config.yaml
num_hidden_layers: 9
hidden_size: 64
num_attention_heads: 2
num_key_value_heads: 2
head_dim: 32
intermediate_size: 256
vocab_size: 2048
hidden_act: "squared_relu"
norm: "rmsnorm"
norm_place: "pre"
norm_eps: 1e-05
positions: "rope"
rope_theta: 58700.0
rope_fraction: 1.0
qk_norm: true
attn_scale: 0.244
bias: "none"
tie_word_embeddings: false
parallel_block: false
extras: ["local attention windows", "gated attention", "value embeddings", "hashed n-gram embeddings", "a smear gate", "skips across layers"]
init: "uniform"
init_std_qkv: 0.0626
init_std_o: 0.0
init_std_up: 0.0626
init_std_down: 0.0
optimizer: "cautious_adamw"
learning_rate: 0.00285
beta1: 0.9
beta2: 0.95
weight_decay: 0.025
lr_head: 0.00785
warmup_steps: 280
schedule: "wsd"
decay_fraction: 0.939
decay_shape: "linear"
final_lr_fraction: 0.0
batch_tokens: 8192
max_seq_len: 512
doc_mask: true
train_tokens: 113900000
max_steps: 13904
dataset: "wikipedia_en"
Each number is 128 + 24 x the weight over the matrix's rms, rounded and kept within 0 to 255. Layers, rows and columns count from 0. Numbers have three digits each.

# down: layer 4 MLP down (transposed), 256x64, rms 0.219, rows 6-105, columns 0-63
# up: layer 4 MLP up, 256x64, rms 0.226, rows 7-106, columns 0-63
down6:166109161124112124109161087139123133147144143117107123130123123146150139115116126115131098114130120110133152108139131135140159145145161116157108077100140133163145122151148146128124145133134121
up7:163113089115148127090088114103123148089136157118128161172134144095124142124110150062160113151133160130134136125114143088140119124106090109170122162103126132121094131091115101133065112107113175
down7:152103129128153153143110155126133099166104117162123105086151127109135134150113131163104108131114076141106167083132126091131108117129122098146061119143141099129079117173187154112093138148113112
up8:112123132153139129117143142145148106105134155138116143143139138175145153143116156167155116137118135090146148141174133114135104110119135115131101098101135071117149148124189205082133139120119125
down8:109138150161082130102126131123123114128148109124194162123111131101157080082140122105093100117126101115133161117117112146126179130118124123136137122122111135151125142162113080141133108133183123
up9:129157143122136153141109157121158112165118137125091110150143129117147146127168140105130136116117123128115102102129116098096117123170120063147113128157124130125133133113125153162098142136134143
down9:070132092133137108120140109166124115143112112128114080113112140106157144159077111122148090109154103152171096112124122133128123144105115164111159122104132130122131106118168124139116124117101141
up10:155134149119131127115131090118103148107148099091143140122209101143139121135130136119125146156135185144156120124098104105105111167073188125129179125127140107138136150140136115104137104170100127
down10:132139138153082142109133106143080129108105132100090124122143111080132130112132129146137162131132111100175163153156095154121151135159147132126117129142118135182187138178121096147154119138142127
up11:162120124154136117138154150132181082121092188135079131163142151137141128137126103108127146140152113134143130104130141147102135154136133103110135114129083111095134101142141140122140142135109091
down11:116101111134149133126122104133125133107099073100113119125085109126128125132123130101115106149108149109104174128113153129130106097177081168097116112160124131114121128119152102171121123098102150
up12:105128119125131141171144114167091092093186178177112148132138127100111147106117060081103154162111140101136117113096130110148121148110186134160117095113113121110199122086136078089120126139099128
down12:155105121108153121124136148124163114166111084137123125146127102130086119094166101101136169123099137141143061133115159168124110107137118176136074112094087118132120107129166138140119152102117134
up13:148140130098128095145140152155096103157130147139126174160112163096126118065147150145172106139120141130143122098111119102090125119136135151161133098095135137097161157142156130136083137177152159
down13:130154133156140129144131161156150080137088140171104094130109111101154112116136128144127078113150150174138148129138172089147093127110113139115133099149119124113116119184077105119106124085140142
up14:130135130102108151176067131122130127129107133187094131128124132111058100137127115133171138121123085071137141122166120112108124155129116143115135163174088135104163146151139106144109161130125126
down14:112108136143144084111128189098113097089148124094111164149136091145144095136145156074098114111123117140110090135135142160107113111135193164076111102118126111129156131123128132138141127124147136
up15:149122115158134141128108139177131120119149109119123148120158163139140129127133137135125127091091145136160136096144166111104096132106155126098183077099096167149105123070183116146127110127091139
down15:141098124133139172142102193165126163123153118083139123138146125113111095138116149127115118098135125173142120201118108156119105111141150152104155084153137187128121112087151164139112127134124162
up16:121076121151139098167133127142112095125104165134094154179169105140172139126108092163158125115162134143186145111098139129085122147131158121175144165116094103097116150094118127145106147126128110
down16:083092154143169160113134112092125147116160096116091105126159100105195126104151108147145153092129130169121107118107111109133125098168111138065092114172146131169118095118114133125125120110137157
up17:152117120146115083106146134144136129160130138134099152124102139181117176114153133167175139133117127132153130116100124120130135113138132090132101131143113108146129146124101142173107113146105134
down17:156161156179114135101129099121132127116177136086118135140184136135133119118170145112153132135146149114088144137144151109105132120130106117150129099153135100119087111159091127107143127085113104
up18:155127111105090133107117159107102118152129131117098156140108147135163115081164110148154124140112142113141174125110114092096121131151142119178124161134112162108152113116140138140100123134108126
down18:115163165164122131141137112148159116169094113116143118118156145133167123167091141128124110165151160144131128144143153153158145116109122124100155114136119143108116082103096163114084147111131101
up19:124147138137132151136130125114146163095188135114123143107113094102124153113127124106089115154116118153120135085138099134123085136160158097166141153098133142129097101165114122153101105160143137
down19:122112160150123121165146133125105104100124103122131139145086153100176093123162109154132106108126118140128121130123126191122130110116124155123148132119123099156144156127129108169149124121142134
up20:151143178151140128119096126095110108149131119125127122144144099140158107131150153117099079119142126087113148082132109142107134150157124116164111099114130172148113129114112145164140123150114163
down20:120142094138119134090151129161141168105127138146139122130112128125103109131102109176143148127136128137145137101142099161135125116063113096112129129193139128119115106129160133107118142117101110
up21:140078154131101170145087146178134136099124149147111152125127129158119115107108124149157091116131098147110147132122097141135121190149197118180154173092081123181149155106133115136102142219147141
down21:154115139115170112127145159146145169111096086132079134146116114132167089154140069128123110127115116135055145157175133202168138119130127132121116196124114161125129121079133108159165143126119121
up22:124146126106102114094115087124147158121134095116138127137104128104147157115127125122122130145092126147102139105146130138131124158134113127139119106125111113143117143118112141124125149138113128
down22:130122152114177116153121138140115084121114139138129146120158137124164114104151143133107132124129134109119172135132142160122119115103119160104136125125081104145130140128132133094128140126122104
up23:163120117128148092161111116086151098149120126121132108146146122121106125159094130090128090151142103128139106116097112074120140140123106117092118168134110142134097148122176146155078121155092150
down23:131147148116135132105082157119174115109206154143114139162080164126097132117158097128135089161130139123121149102142152101113153136100124154128147096106137131117128152152127094105132145134144083
up24:134090125071131119162112131111100139124154131130144118139138097110107113135087109121130170165099125147140124077145135049151132151137097104123159143128120128098129138115118152135088150158104150
down24:077138124085126124110120100112150128123144114126146133131130127108130140095097139155127148104105133108120158110167098121162129099072135129105120100144138157135158155134112194130131137124164134
up25:135122141130125142094170140131135120107143131106081123108156108166145165100111134156122094112156108137111137132125169086088123122140154112090110151074106133116119116139147140132074097117104141
down25:075134190137131164156105123135121102102119104094119124124100144129090100143136150147127115108122099143093137152122107062107130155138120148125107164148152142123116130123134152094150145112142174
up26:133096136146092132100138127168153130130127121110127145124113139082144108112160152136119122126136150133144127133148178142112124111142135132164117110143151139106132144119148169153142118123119144
down26:154134125180138143099148133109113131145139129152111109108139143128166107138115142119139125113129153128146156117134094153121159139151112093093163121133110143096092127172134139152167129116097143
up27:107124114120066138151105113151125135147129119134140113116106141111147122137063170150127141124127140133112111123119090111095108120071139096158131140137145142149136147034106122149113080122151119
down27:103164145090121121131142150129106098109129103139120130104115138145090157126127095166110113122156179133134125174103142098144164138103147127142140131119104107167115123109165118124167158107075154
up28:158107151110157120101108077140108146150143119171130119136137104160110131131105146162128110156122138091140132131121120143106163140104146134123183165117139130098114144133173139100130108150130143
down28:119162136127093133125180130130123138145149118127086125149160143109174130138140143167095153105144142119125144079143117127116119114154112137138119153180170107114142097129159152143121157146149136
up29:134136135163139078076101076141103139105168167149143168121152091145110175140108126141131123146099102126140115126105152130142080153130137097140160137072047139141133124151162125178085075155104109
down29:150148142143097161111132089056113098103100116150164107174098113145110115171116118108104121107130109128121085134136145085134130147102106101145117149108146193134105084111160162108109130124154077
up30:103100175141134073095121085128173107134154110108085158137084127120125183120132098118117133154166110143082138125141149102111154161158119091112109114103119118123127135089137112141120162140155061
down30:099118137118128123120105103105141124132165147143127114153130157160144116122103131122117082129133126114102105132123172107117199153162120144145117215099179079111148130123128135114159127121144197
up31:099138141125132103137145090146119113144102118114138148119165122153077108143050164139068125150169128143167131125152132133112111096124131119174127075112163108161183112097113118111117105113115105
down31:123145112135141124102119166152139152135147097180145127118139194160115104117079137115159140136110202131108169112126124083124119126162138156114119149138153162117094143120132112156147120110118170
up32:104088139124120141133083137149103159140130112165121125119083164150147118155162114133154115073118107089141173123105065080090133116110103144146118092125119107137090147123100105109110115120122090
down32:103103063186163128130140127166107164161138098146124102094143145147135150141142125129149116145158093179141114114084133058100131158112126136120156108141100162103084153098120107139153101136150099
up33:112148147138176132151115151082091130171128135072141136129132139118138109128153146090132132131130115131112134118124134157132124160143140096148131106150124135104131116129103146139151161156144170
down33:161121122124070123105139111162153135115149114157145111123126115139174146131119114155133137134146133103152137156144156133102110090124150167116143146117120124134092179137134126106121131099161112
up34:113124158130144137112111147166109092124145105169126111096120122165127181113116124120139119129115126143119148116106118123090129117182141108125124112078119132137122158128149104144133150223123110
down34:140113160113132100115118108115130146121148143137139140118103159154170092098101162095061131151123179163147166172106126113145136125121113136103085168132137110146113115110117151106156116124120094
up35:139095158138135104081129119112110156168150103149113097142125110129143141114137122147099114164139163097149160116095089114180148110122150121130128101151119156092121153128183133070131137115116108
down35:089123142133133134112138130124134112139150143144111127101140141121167125170132102156107088134144111119131108138142135181161106113146116109108189063136122116139134136100141144126153166087167108
up36:106120120115124115082162137148152155102127151138140101129138113158121157091143129151134098158130125102169119128156159099095116109114129074134178152124123083151096124135150153165110114133144124
down36:116142190120106144118128145095117120119146151125166158126091133108162115146132127134145165096128127152133124106154113120176168126106119133166154128147167093118134096157124150156103142112131147
up37:116162124114119138115111178099124101115095187096155126135111160160106098089137126177184083167094149147146124112087088129091095137115172090148164095081155119130123122135126092108086133135151137
down37:122157132109136124104109138136107135174129144137135124086099107147132108138137165140095117127145118128121191137140102064103167124084123137110138128125139101155179085158135146127097162099167179
up38:123099159079135108092122151137135155135097139150118136111108130155151148103158153144130095138088182104138124115108126129125140139130141114130127139133113133140138156136158139131114120124141155
down38:138120125119176130152161123100132121120114130144136125084132160108139146119131159091128157103083146103132145120159129155137143120121129163110143117120143167109146127165131183124140137119148140
up39:126129171129139137153102096101124163109107151134116176169086188135145160111148119130131108129156138115150110114120084150116142121113112093164114182129132072083156111116119108125089128117138124
down39:137114116078115132110129129108123143153103126099153138151181111177138169144139116150140097105127153119126108118153108117116071149131090150097124126079159117094173151098134129152110131134162092
up40:138094150100134116135129129157117156129162141132145143122150118168132176120160144131170115154112147124125137107112146103117144107147115081151129130117109133114110128155121150164116129145135141
down40:110150152126090152131108068136117146149141145120123114129132136146134153164173159135146137118142116139147170129140112103125153100110093136177123130133162122141139097164127145153113132107133092
up41:088158116050130138182125145153142069093106163140100109118145115090085101142115075108128100161184127066149146118170162114172115107116173145147156112157128085124158130147150145111092114138123102
down41:085131097123100126139148138135158154131103143094127098172103129089096145115086109139106121099114089123115135102119130156122136102148117089145127091149140128087133068109141151154097125123153154
up42:154124156119080145142077139164119141165120116123119184113131182138115116115116133132073116113141136125165128130148072116148131141155169119108136104138094155094125170092087148099097097109167118
down42:125128133107167079158164144160076146146150108122102137122128084133131180143182148111133151140159103126132125138122121119139167125085119168119132141124123123105116119134047146130122126123129096
up43:174099140143118081079094120090161112122184108118098113119117120100099137128104157100105115107102175095141126117130112127148111120120124131105108118114149134155070170159123135080072090128139165
down43:157124178175148117155105108119105120129159132101050111095142108131099105141080145095170133067147150138156100121177119134153156090125134102168140120129147125183145118122103154137092105103115106
up44:086166144148121144146096137134163141132108147136068128143128131137121179129102147112098128102131073126192120093183109140123157096145140134136156129121098099158130132094092137146102126118141126
down44:145079131106147108099174105114139116118089091135162101137135178107106095134137121135117105141106140116111147139120171109122108172131140115130096122142109160093104096160161106126136137115107122
up45:171111163111134136169127171153163089152159139133122109129090155142105109120134144099106148140110128143119154146111114122155156086122127140129111144123100113102177150066140139095112124145141122
down45:159106116115126086134148158113121123136138140080114147126117128106134135129124106156130102144111095157102097137102130115119128125127103170133197161144123143110073114084117160147089130124189121
up46:162133129076131084125112151113135142134149113115156089136179098109145146117131143110137114117125154112114112134108135100102132135160171109101109116083078119129165128150147093128094138157141131
down46:164104116106109140115093116129130149144094103140116085123090166110133111131142150129099157154124118085120122147149129184152108152133114130102109088149167124143139123140124106122187123134165146
up47:094157150147105139125089147126145125125149158118122146147125132155132138137128131138141111113138140115107097094130142120139074129147156128155094089119130141122159127119114144159130135155153126
down47:091149135135158120131157115122120130126177160151120141095094120109135139106140123128114143130132078122115102110119092097138141132120133103110153118124148107139162109110110127111099115101072129
up48:139090137134083139151148142127169131157133120149127138130129135172113137130062120188118137156104135093138102138151093096080170115118118154115154154090120112159118175095150107183122123149167144
down48:094097115123142126133133144065098133133163121120138171071129134149136131124114120104105102148095116094134083161115144090124138116185076160113165092112125116095147188133124086147142124134161137
up49:118067185116149097111129125110119124088149119136090157098182138102158148102099158156166177107089120136141130111090143141131103156116159136170132064124157144094113120138139155078130129125098148
down49:112064100073137172151125144130148131141065113126102121099127093102097156100125153115124146103099092161136115125150068104108112098114170141118129116150169174083086101124153090148101134160128152
up50:118094127145087096113118110103094111144104126078110154148114137145154143128145121072165068132128147076135147108080129139101105109148143136106132108122148156145144115089117114153123142195088150
down50:078110068154121143108160079127129129151102154111112073125116166132115118136138129121092119129114124098097112124111104175102113072124162122096102146140098140190123069130144100132151098137143115
up51:125096108146133141150155121133106109141129104096121130121137129142118142152094057109119142157168130136160144119133154127106125146107137131169120132100151133130142135120116101096119142084080132
down51:145093136133174151146163143128148126150076115137153127114111104159150120102095138128162120113141147150122088125126119082125121123186077092120100083128121166137117131142133159131117122120144125
up52:120147140100123108110108127075134127131129104112148110105116128136154106126173138122145093132120128118127134134105131134147146107142109135137143153126156128132133122123142146109126149111108148
down52:132129144126133122121144104135144118129147158160151125096161146180175114115103111118121137151101128167122108140153116136162143131092146136119126166117128092142158113126141131132147150138120137
up53:114128123135125122101128167087114147106164166116131132097106138127144165119161117124177121098112111120151169068095150114150106147111134046150158146113131154138160110155113128138077123132109098
down53:105155127141151132106138148123126193137105180150134123115133098096120151156139123137124151127127120140174152115114122102168143121094120106127159132131144129151116143155103175141129142107151123
up54:153160194111144109143109067165103138166102147161155180101142106173115153081109183135111077187144148106094142111098127119104146149093126123132129155117128108099096110117139148146129121144152132
down54:107156088122149120123091128147084165167068138130129149130127131115091145118139132174150093153132111132074175141105122112083157111116122164150110203113107100117133110157158106139099133159135157
up55:110154133115109106122129119115148169167116129130129114171093101140124154106147145104150131164096156108148111109127136132135143169169107099132123129124133151147106147114119095128100137142127161
down55:109088136104133120133153108153101097111142093148150145114158132153138095120117108115115131108167109087123119163162139131100121130142122125138110149123124135128125118136077115159155098143142131
up56:106123152093150159147165139089123148127110146099152135156158128122142133090132126078129103128105139126113098100134155127100142118108138061126117126145150112112131126116132135126123150129130137
down56:114103102107119108110107111093149097139110133151116167134087142134126134146116117157153121112087108113137110155156129131143120115125093194134112134112127123170118118139132095110149122128142124
up57:161147145153091124201136159128099130128130089148073172119118170148056138129086130121140133080101112135108099110112123135094142159144113123123137123117126080105148193141113106109130143140113138
down57:102116135144125157123100156147104101143165108108145161177195125101111147161140136180140095077164116103101126137150114136093099136111049111076107135133126116147161157097127101119135087111095143
up58:092100124152144113160155094107133118117184097111142126122110156142133116145089110100108167158136176113122195151175108107144143149101125151127167151116127146137164150132178102121110105126099167
down58:137115150127126148162121107145104138188137153122173156100168122109124128107115132144201128103124133141112108102117142143142117101120048113121104125126139157105095098104167211110117112088113117
up59:104137135138120129095133082137144103132118156096084121095150158110098148117137127141144088112138131095103133129106145125122110150148183127123166111153075109132155198086134122087131179145103144
down59:136085114132142110096133122154090107153118160098135100170129111129153178172109145134139109099152065123105082153144152146113130140162089117083136105124117143124124127129134137087138130115134091
up60:099143093081140100111114126122186104123093115126118165125155156134113126105143126107114104072133147138136115128142170107142160089087111122116165118097105090127137155137113144137105118138150137
down60:123112106165119123145131118106133130135113109108075086124091115126139105112139109109146156157134162173133109127153127092126123125149092126123134117163103093089136106165146099177181111180125137
up61:104100085154127136134117109118099173154170105126090117126097145102158129126122120132134129154118113077148192114131077110156147154110114139118125137121113128139111131147145117070130113160141104
down61:101149092144164138128120113153096119135105100146139166072140095148181138126177138145124140151126080091114088096148131129145092111090103104065111125112120133144138134105130130159130133127132155
up62:121139122112110108135128111113138085125147168108144148131128109152112168149137090153134106073118120134118129123115172090121147130145150118171118153088086130157157123090123120117106121105107165
down62:141135123188168123105133164133152118133097123146151168157098128118117096101147113139117157147132156113136107117147123147140141111144091140061081131136153134137109109139117152144163153143134113
up63:121135144131091163117113151121139124152169149109103170136125176113101093091136132158102119078174091137121119139099130128110121152130136072089128110156154072072162111143118161114139115128135098
down63:113128168176107127122139125127148122145136106134106108133081070115109135115113134077151159151183143101128129129150126155139129132189111110147124118114123188178122110151148132140169111130172138
up64:148134161113142115105162129163128075115119145145134122123159127157112118126086139113133081088161112119160147112138166134161111103099137128172129119051125125135138162118119136154120118137101065
down64:104166156125094121134131139143114078103121071127164113193090130159140142170098136097101112123138154121112106146116132135154126151117118116141120140129165110132149175155104088087163116139169120
up65:094165189101085134131118138149147112141136179090113130126111089150091162130154133114147114135147145079100100096130118108136099128114124128167120111123160125145109128120151087172121149125146126
down65:104155108119134151135142159146068134142139120127101143062085111147149137114138156114153154128149116149156144136098136087110161126117129137131142086140133074155138079123106116152123106110077129
up66:093122123146133123111114078120132157137183146117104114120151122122160140137081103095103141145096198135118148137179104137171169064055137103175139119104111122144132126120124108126137065118126116
down66:123148130098111131127126142126118078144138187123076144109097108134129157113152127111164109122152103126082151176155104178114148118101135160135141072153103096122149095116142178166080135092113128
up67:135133127101098113153140147090092129133157126094117142161084125165165123117143135128162124130143164119123171127120121121135127129140115126137120154171135107086138144105137131119127157118090141
down67:101122133152130143099094101111137124138148111136134138173165143150205111145121099135096124132152140145080143137141172151120129125152130126131146163147154077136131123125127145135156139110170110
up68:140115113116144102124123132144076125165182110117147101127171161185133106132085098126083131125145150117133140126119158122114086119164127115135166139126136129112133129115124108090126071191096125
down68:107141088137158083113195120125121113129114109161167071124126148143132111108112122157167131085133087161111090122096104109074122138160081129180114131141108111123142103103134134124112112158134124
up69:150124128111124080177102116157125144104105191155132106117127136155114151161120152165138063142118112091149167078093121091085100165144142149121126137154103136147126123099143105135095131118104159
down69:126116147115160132136108150059154116107146150144121131167090137139131178121095100140089140125150195150095139157147188125078164135152132159176167155129104114120118139103134131105120122112157108
up70:131142147051149099098129084109191149136120096145132129146175120154108158150113110117152113113137138123169130128104113053118109110103135131110143144137120145106110159105121123142092133151121183
down70:100140186092115136162108121116112082107122074130088118152135120121090099115116105158095130154147079123095155107118114101142087137116153135145182107127104148120109134102130128097117126148161102
up71:145121147136146121168120104103103125127117132122125139147136110118161110113104178145106118160175153105124150110140145097093131144065126135126135146128161125095111125088123099126138085085073118
down71:101115171135097109138134190154102114105109144150107116109121141118144122116098110128123133109143146108120160131124144122096154131145139122145154113097146141180129160151040103128103163119159143
up72:140084158077132147117152165162104128095127148156126147103193120138105179138111117119157078114107132099143113137156092084147178135138134117102140169094105121124107161114128148107139133136126103
down72:103107152091162101113137129112107131147135193155112154142128124149138107095115111131116131118110078132109131094148111122070110092111085122144089143096167135107146101128150126108154144183154138
up73:114106122127143138124136122168163103126114152104096145152142101113084164132093165160147146151138165103116109093179127120119118112111140117142162119057076135129133129116132172122171115160115126
down73:134096135084126111126115142120138144141136089120140085076103117158124104124132104148131119132157122113145154146151081100100100158127144137112112171133173136081084142103112149127139116070145137
up74:141096145114154125133137118112117147075142143165110153129116109116074145115140083090142148147167147130122125080141125078117096121113116132153177145146079115110121139098125139115094129108079145
down74:139133140103122104135111179182137134124131083160121163139096159124149101127114165142115133069127130127117152172135144131141135139138094140100081086112133101150136125112141131103146133129169131
up75:142149130127108093178116103119076107148130120147088142119131116089132136105117144128103169146123195118168171118172139134119127140117090131141103122157123142117116120115153193111128103152125174
down75:073161153168133124121121119141129124101111122119095134090089133094161164112117126124101079103132150163154122123169146113164138149118152105130158109148150146148117133168154180114137113107119134
up76:124119088113118125174084115107127125091112117108126139148149152137140110110121114096088140105180127150143136080152124092116139123128131107113135142120165095129127125124120115121103134095131174
down76:139122142105139129124144112144138133131118141126130146133117087147161109132133102115123132102122109145106126160097089081106145158153141148146125101134160066140160098115188112183119165155103135
up77:124146161097131133157120126128152125143135162119116179146130115094132110113137105094132122083169139152167136081093118092117139130132115082154115114129137076081098157147144119151137112169110141
down77:100152164158161111121124143153165142141081154112128136132094100128152121110146124148153125068151126194140126119124159096138169133132102143130125094158126077135150124143108125139136108111139120
up78:153095095086145148164119125157079124134163139137115117160168131136063160153128114111152104128118134118171124127100128136133090182096127125155108123128125075108131147096137149057098135173092126
down78:127090082113148120143117112108141121142136119101104107153131111093127188113125119120131139123089145143095092132143197205112088170137109148119104163112119132139163116172108133107116143145142120
up79:111103154150142101143169105133146125147141112139153137157114115102129117146090114112068148153120167149160140128121121120147123143103158127120114165124139156106139098133159107098128112134116122
down79:121131131115112117161149144127117109132109150144087114109112136119098156157172128128149112105122069134155100114102150108124133101181120107137124099136116122118118128119137142166076174131163097
up80:129071120103152085198144138107089119094103164097105146153168111122141123133081110114117120116170133147132144116152148122146147096107147109116140130107116101142124123120098121147121105122146148
down80:092111181150112123130137130127103094093167162131105116132094113099174098101122181176150128082112110128099122097119131155137153113157111116140100091115119129140141149127120135147154117125111142
up81:139105130132139131190152115150133154158138134132124114135144195175144178148129132141101146089124124150173113093100065094119168141105113101145159086132102139110114193153146104127134114148106104
down81:078112104168138097150099102142115166129156169156149109117157146101173108132139115163129107123100134093128156149094120114157144077077087142124185087127129139131148179135147092170153111162130126
up82:135132105128077140137070164073099078143169156112095173145116126110131139144151137086100137138173101143113199077128078133093114147127159109187132112119111133115149102155108097155120087133157113
down82:111145146163162134104160134099126100134102118153147154132129126102161154118122100122173082114112159108112118117181139199104095132116122136095138158146154123166101133125113077158096120105150118
up83:147123119127142139151134156074128172146162117149138109147123152133131115088133152125128108161123168139134142147103113139127141109133144082116171130134126148095151131153173156135125100107113120
down83:164128144134082120123112112160108120078099129131118099146121131095130111159118138094109130145115124138101130152156133206138107114139097165140128108116100111130149131143120158150140131123154123
up84:154134114092158116135152099124138109111082089120106121111190135135107135139133110140114138109184118119116143129096158130099118159069116069137122105114127105141122150156171136140085104142125091
down84:129158112079152125133095102116118098156155102098127113163126105120149081153134103149096114137113133114136188136129097142117116133156158110130072069178144143144103132162161090135154103075145137
up85:116135145113132128142120127137122113150136153142130126099128095129166123113075165154141064150195160155136119117069128138127160164121166117110192125088108131137127154123132105122117107146132110
down85:147176109163135098114118141125140133119086112138164129138118128116157148089116101094104151164089133188131163145125148096138162135148136152149113146145148120112130122119144079155140129166123141
up86:134171127137107087164146166166122110097121179163119138109139120170103168088114137178145143116144124148144136130087160105137146145134167132119170113129092129131130123172169109113135097141144074
down86:124152107169163109121141122129129094128108125128153110156186103092119127128134118091168130146106120101125113118142091143121112126140110160171139120149117124095129086080167140170100106151120134
up87:145101144139142129132113136118139091160145145134139159118152127141120105150130164093168121154124093117098144103136135117147065175132107091165123166110110146113128141122138171146131110153144151
down87:123123106128094138122130104087153127116159138146148108109146118133166102101107101122133115140126106108157130121104118138094092129085087112108086190138126093125130100136136092153142108111128119
up88:115115178146123129120093161145127075116090112169098153144124159100098123124161096148138162144083115082122141150165136126097124114149147123174102148120094145154180178162185172131142120170154137
down88:085110091120147102150120135105102153076095158136120148126103099090111107082126092117110155103090097134116147152181150121127157149138115153139132128151121149136156147174130118137143125144180175
up89:170137118156119112125129122158126107144136145129120137116116120156139088086146154134158119138113145090125154139117177128066112110090114107143154095127142087124102111094144140107110115153147144
down89:189157116151173118109134134106150128159178107139131144122130122133122104119145125144145139145092123128125117157134134099058125120122092136140116134148127121100110087138095137130106103168149133
up90:137139160144145137127145143131117098122126150137120122111158141138122116145105157133127094161155111087141136159059132134124157163144173147151125109140128119129123135132175133136101165151110120
down90:130110116106130107135166101143126150128109096113133112134122171150067107144144116121093105130127150127115090121163121081147107158128138142135137117150144141119115120146118074121104113129148142
up91:096157124141124112127114118169108059143112173140058116100111114163108139141071104124077092127143161100156126088161080140126170138097130136123144115133147148137139120121084116139130146154142058
down91:137144098122150148142143159101136148112118103096113115169130106118080129123129098106075104178111120125159101117130163179177101154136159137153081171134112142128160123157100131116114116155201114
up92:158137138106091094138143092158114123137161118124109110110160116184141134136113138147109151113108132148145110146098130138090159179080179098134119155126130126128121131129139070138141145151092126
down92:103155115137120132135152129133109090116095132140125109104152135119111122121111118104148127123099119157165080133111087134130103100113128119203137154152075160106178112142137078130112099118133130
up93:135102124113084083088129140090141135138147093191162174114124128169126122142120047152100108151188124114181151095118160124104154126129132149149146107131075169085134092137184147098135133149135058
down93:127130157087162117122151123112137105160112114171164176161121115163107125143109078166126122137141141119203068086102154102112157155138131184175089144156052182104119138117152159118179146084216095
up94:158126172116142163169093115149158141144138127137169158165128126144122118176141151147107129180131151091136133109119135068120116133109111094125121160111131122122150109128154110127163137159128143
down94:164106081106145145143132123134114151164129139096141121132137157132105142183123175185103124121122107175143128161104168110115138098143111157126113141088148128114134102137112103104139184136115112
up95:149148131157124141169121128132077095151125114115129157152103127181131168152087159132135135116098136146125104080128120112145149149119133101147108123106158140078139149114115111133111143136074153
down95:103137118148114172074133131117132150063136108167132173120108159128164154090103135167107089127118140115121167174156097158188121098094118106127153148120126123126123118121148150093125111126145114
up96:111116127133136111161124104136125095116140133139122175118146124127137134133115136107097147138213107139133146121121128134077155140140152115077157106081101127140116129139127086134114076145128156
down96:121138155142156157101164167130141129135095119109152095105105071100068150154139130081138139157104146140123166100117110157117127078178098132140138127139134161115148127157103103116120137116163133
up97:107097170098123155161129064107137165114158171163153193162129119118119080147095171123116105160190153135117161122045135097122064116121108110093158118098122113122121142095153107129118112140070127
down97:102156138072114171160132144140110164125157126159147156143081118166118091117136133101155090099155072137116163181167124114098103147170149153096086107104117141085151145130123178119085169098092149
up98:156078121112112151149140132132148140134125150113152109131180114110136094139114125111108146145152154141148115115114124099077115140087137089159092164126119101103123112125153132103085137195158138
down98:149139087158170124098101133116118126157125085154115101123122130078053110143120129140151125125093122153110116131142172134154129126094119127104107091127104181097124151134165134095138100144151112
up99:112127137130118137168120105150125089136152149144092123147116131161115132121118107153161126093118124152109126108153170129117158152145190113141106126137105070144174120158112165139142145113154163
down99:148108126124120124111144091119154126139154138100150121114145094128163139127156148132071129127177154134143162142085097118160175133130113142122175130116150108138095078121137158118149120097144145
up100:113117130084145094153097092143176138124111102083136112128117102166106087117114126104146096129114137117127103125143135115123093113135110134155151096092095111127118163086115145138131100155123126
down100:092133153177119154119127148100164168161102115118123098153147152132137173119092092145174149117126118124144102123155111119126146092134121133113131116146134142113112135119104171145141119143117124
up101:131123123083096102194138115103154090138130101143140146121123132081126139070109154121069125093102125127164111120140085121121131132088133138113119094152143132120120196150163130075134048138087104
down101:093126092093123166179164123108120095138166122066132103120153112108105166115113141133154105098100116128091074156175084099113119164142153130147111124097147096127148112124102125118122109121081141
up102:142138131115145142116117100131092102160145137109131140144151121102148139127147135124122157133178137122154136115150135153125176094085116104152178114050126145130132107144173132091132064150114123
down102:127159149157138148118133185141122074146144163149144098105121091109104148146137155128150141116128105104140141152156129197119136116140081149123088106126115124141136111160117166091119162143132108
up103:133122116110128127125120108166132097149136138126121141112114129127118124144132134180123109113086128084090177130135093120098104096123122120097122102114116136119152161130168123131117141123122100
down103:112122134108191139125152111114097116168139167133155147104130126116101137131142123133136144104101130135101142157069122096111127085109128134107109097122123144136151153115144118146122131101140150
up104:083122102098142128161141094151102111110116148116114117118148122129096134157092102074081145162112135119132170131078104130137150121111135137143119095135154090127160133129115099075141144133138111
down104:165124116133129144096134129121153143152114140155165127156123115126106117105130167149144114132110111116114147065126105064130124148099142132139114160146114142110128109133169174142098103121090109
up105:128146169124068132159119144149157098107154194108059171099118121115129164138132156179129090109123130089157116086104126109084124172152156077153114113174128066150144150095147168149088158116154155
down105:144067151128089086129137130122152096142142105118159183147153127152150128076151114135095098130128127073106147131166144212124116141129065110073101106087139109141110143145079085096146115118153122
up106:129104118123129139158094159129164103145140129150152162131135149097112140114130145112153148152100102124086111112098151095140110145146103094151103131142070107122150143130167140175119147146134115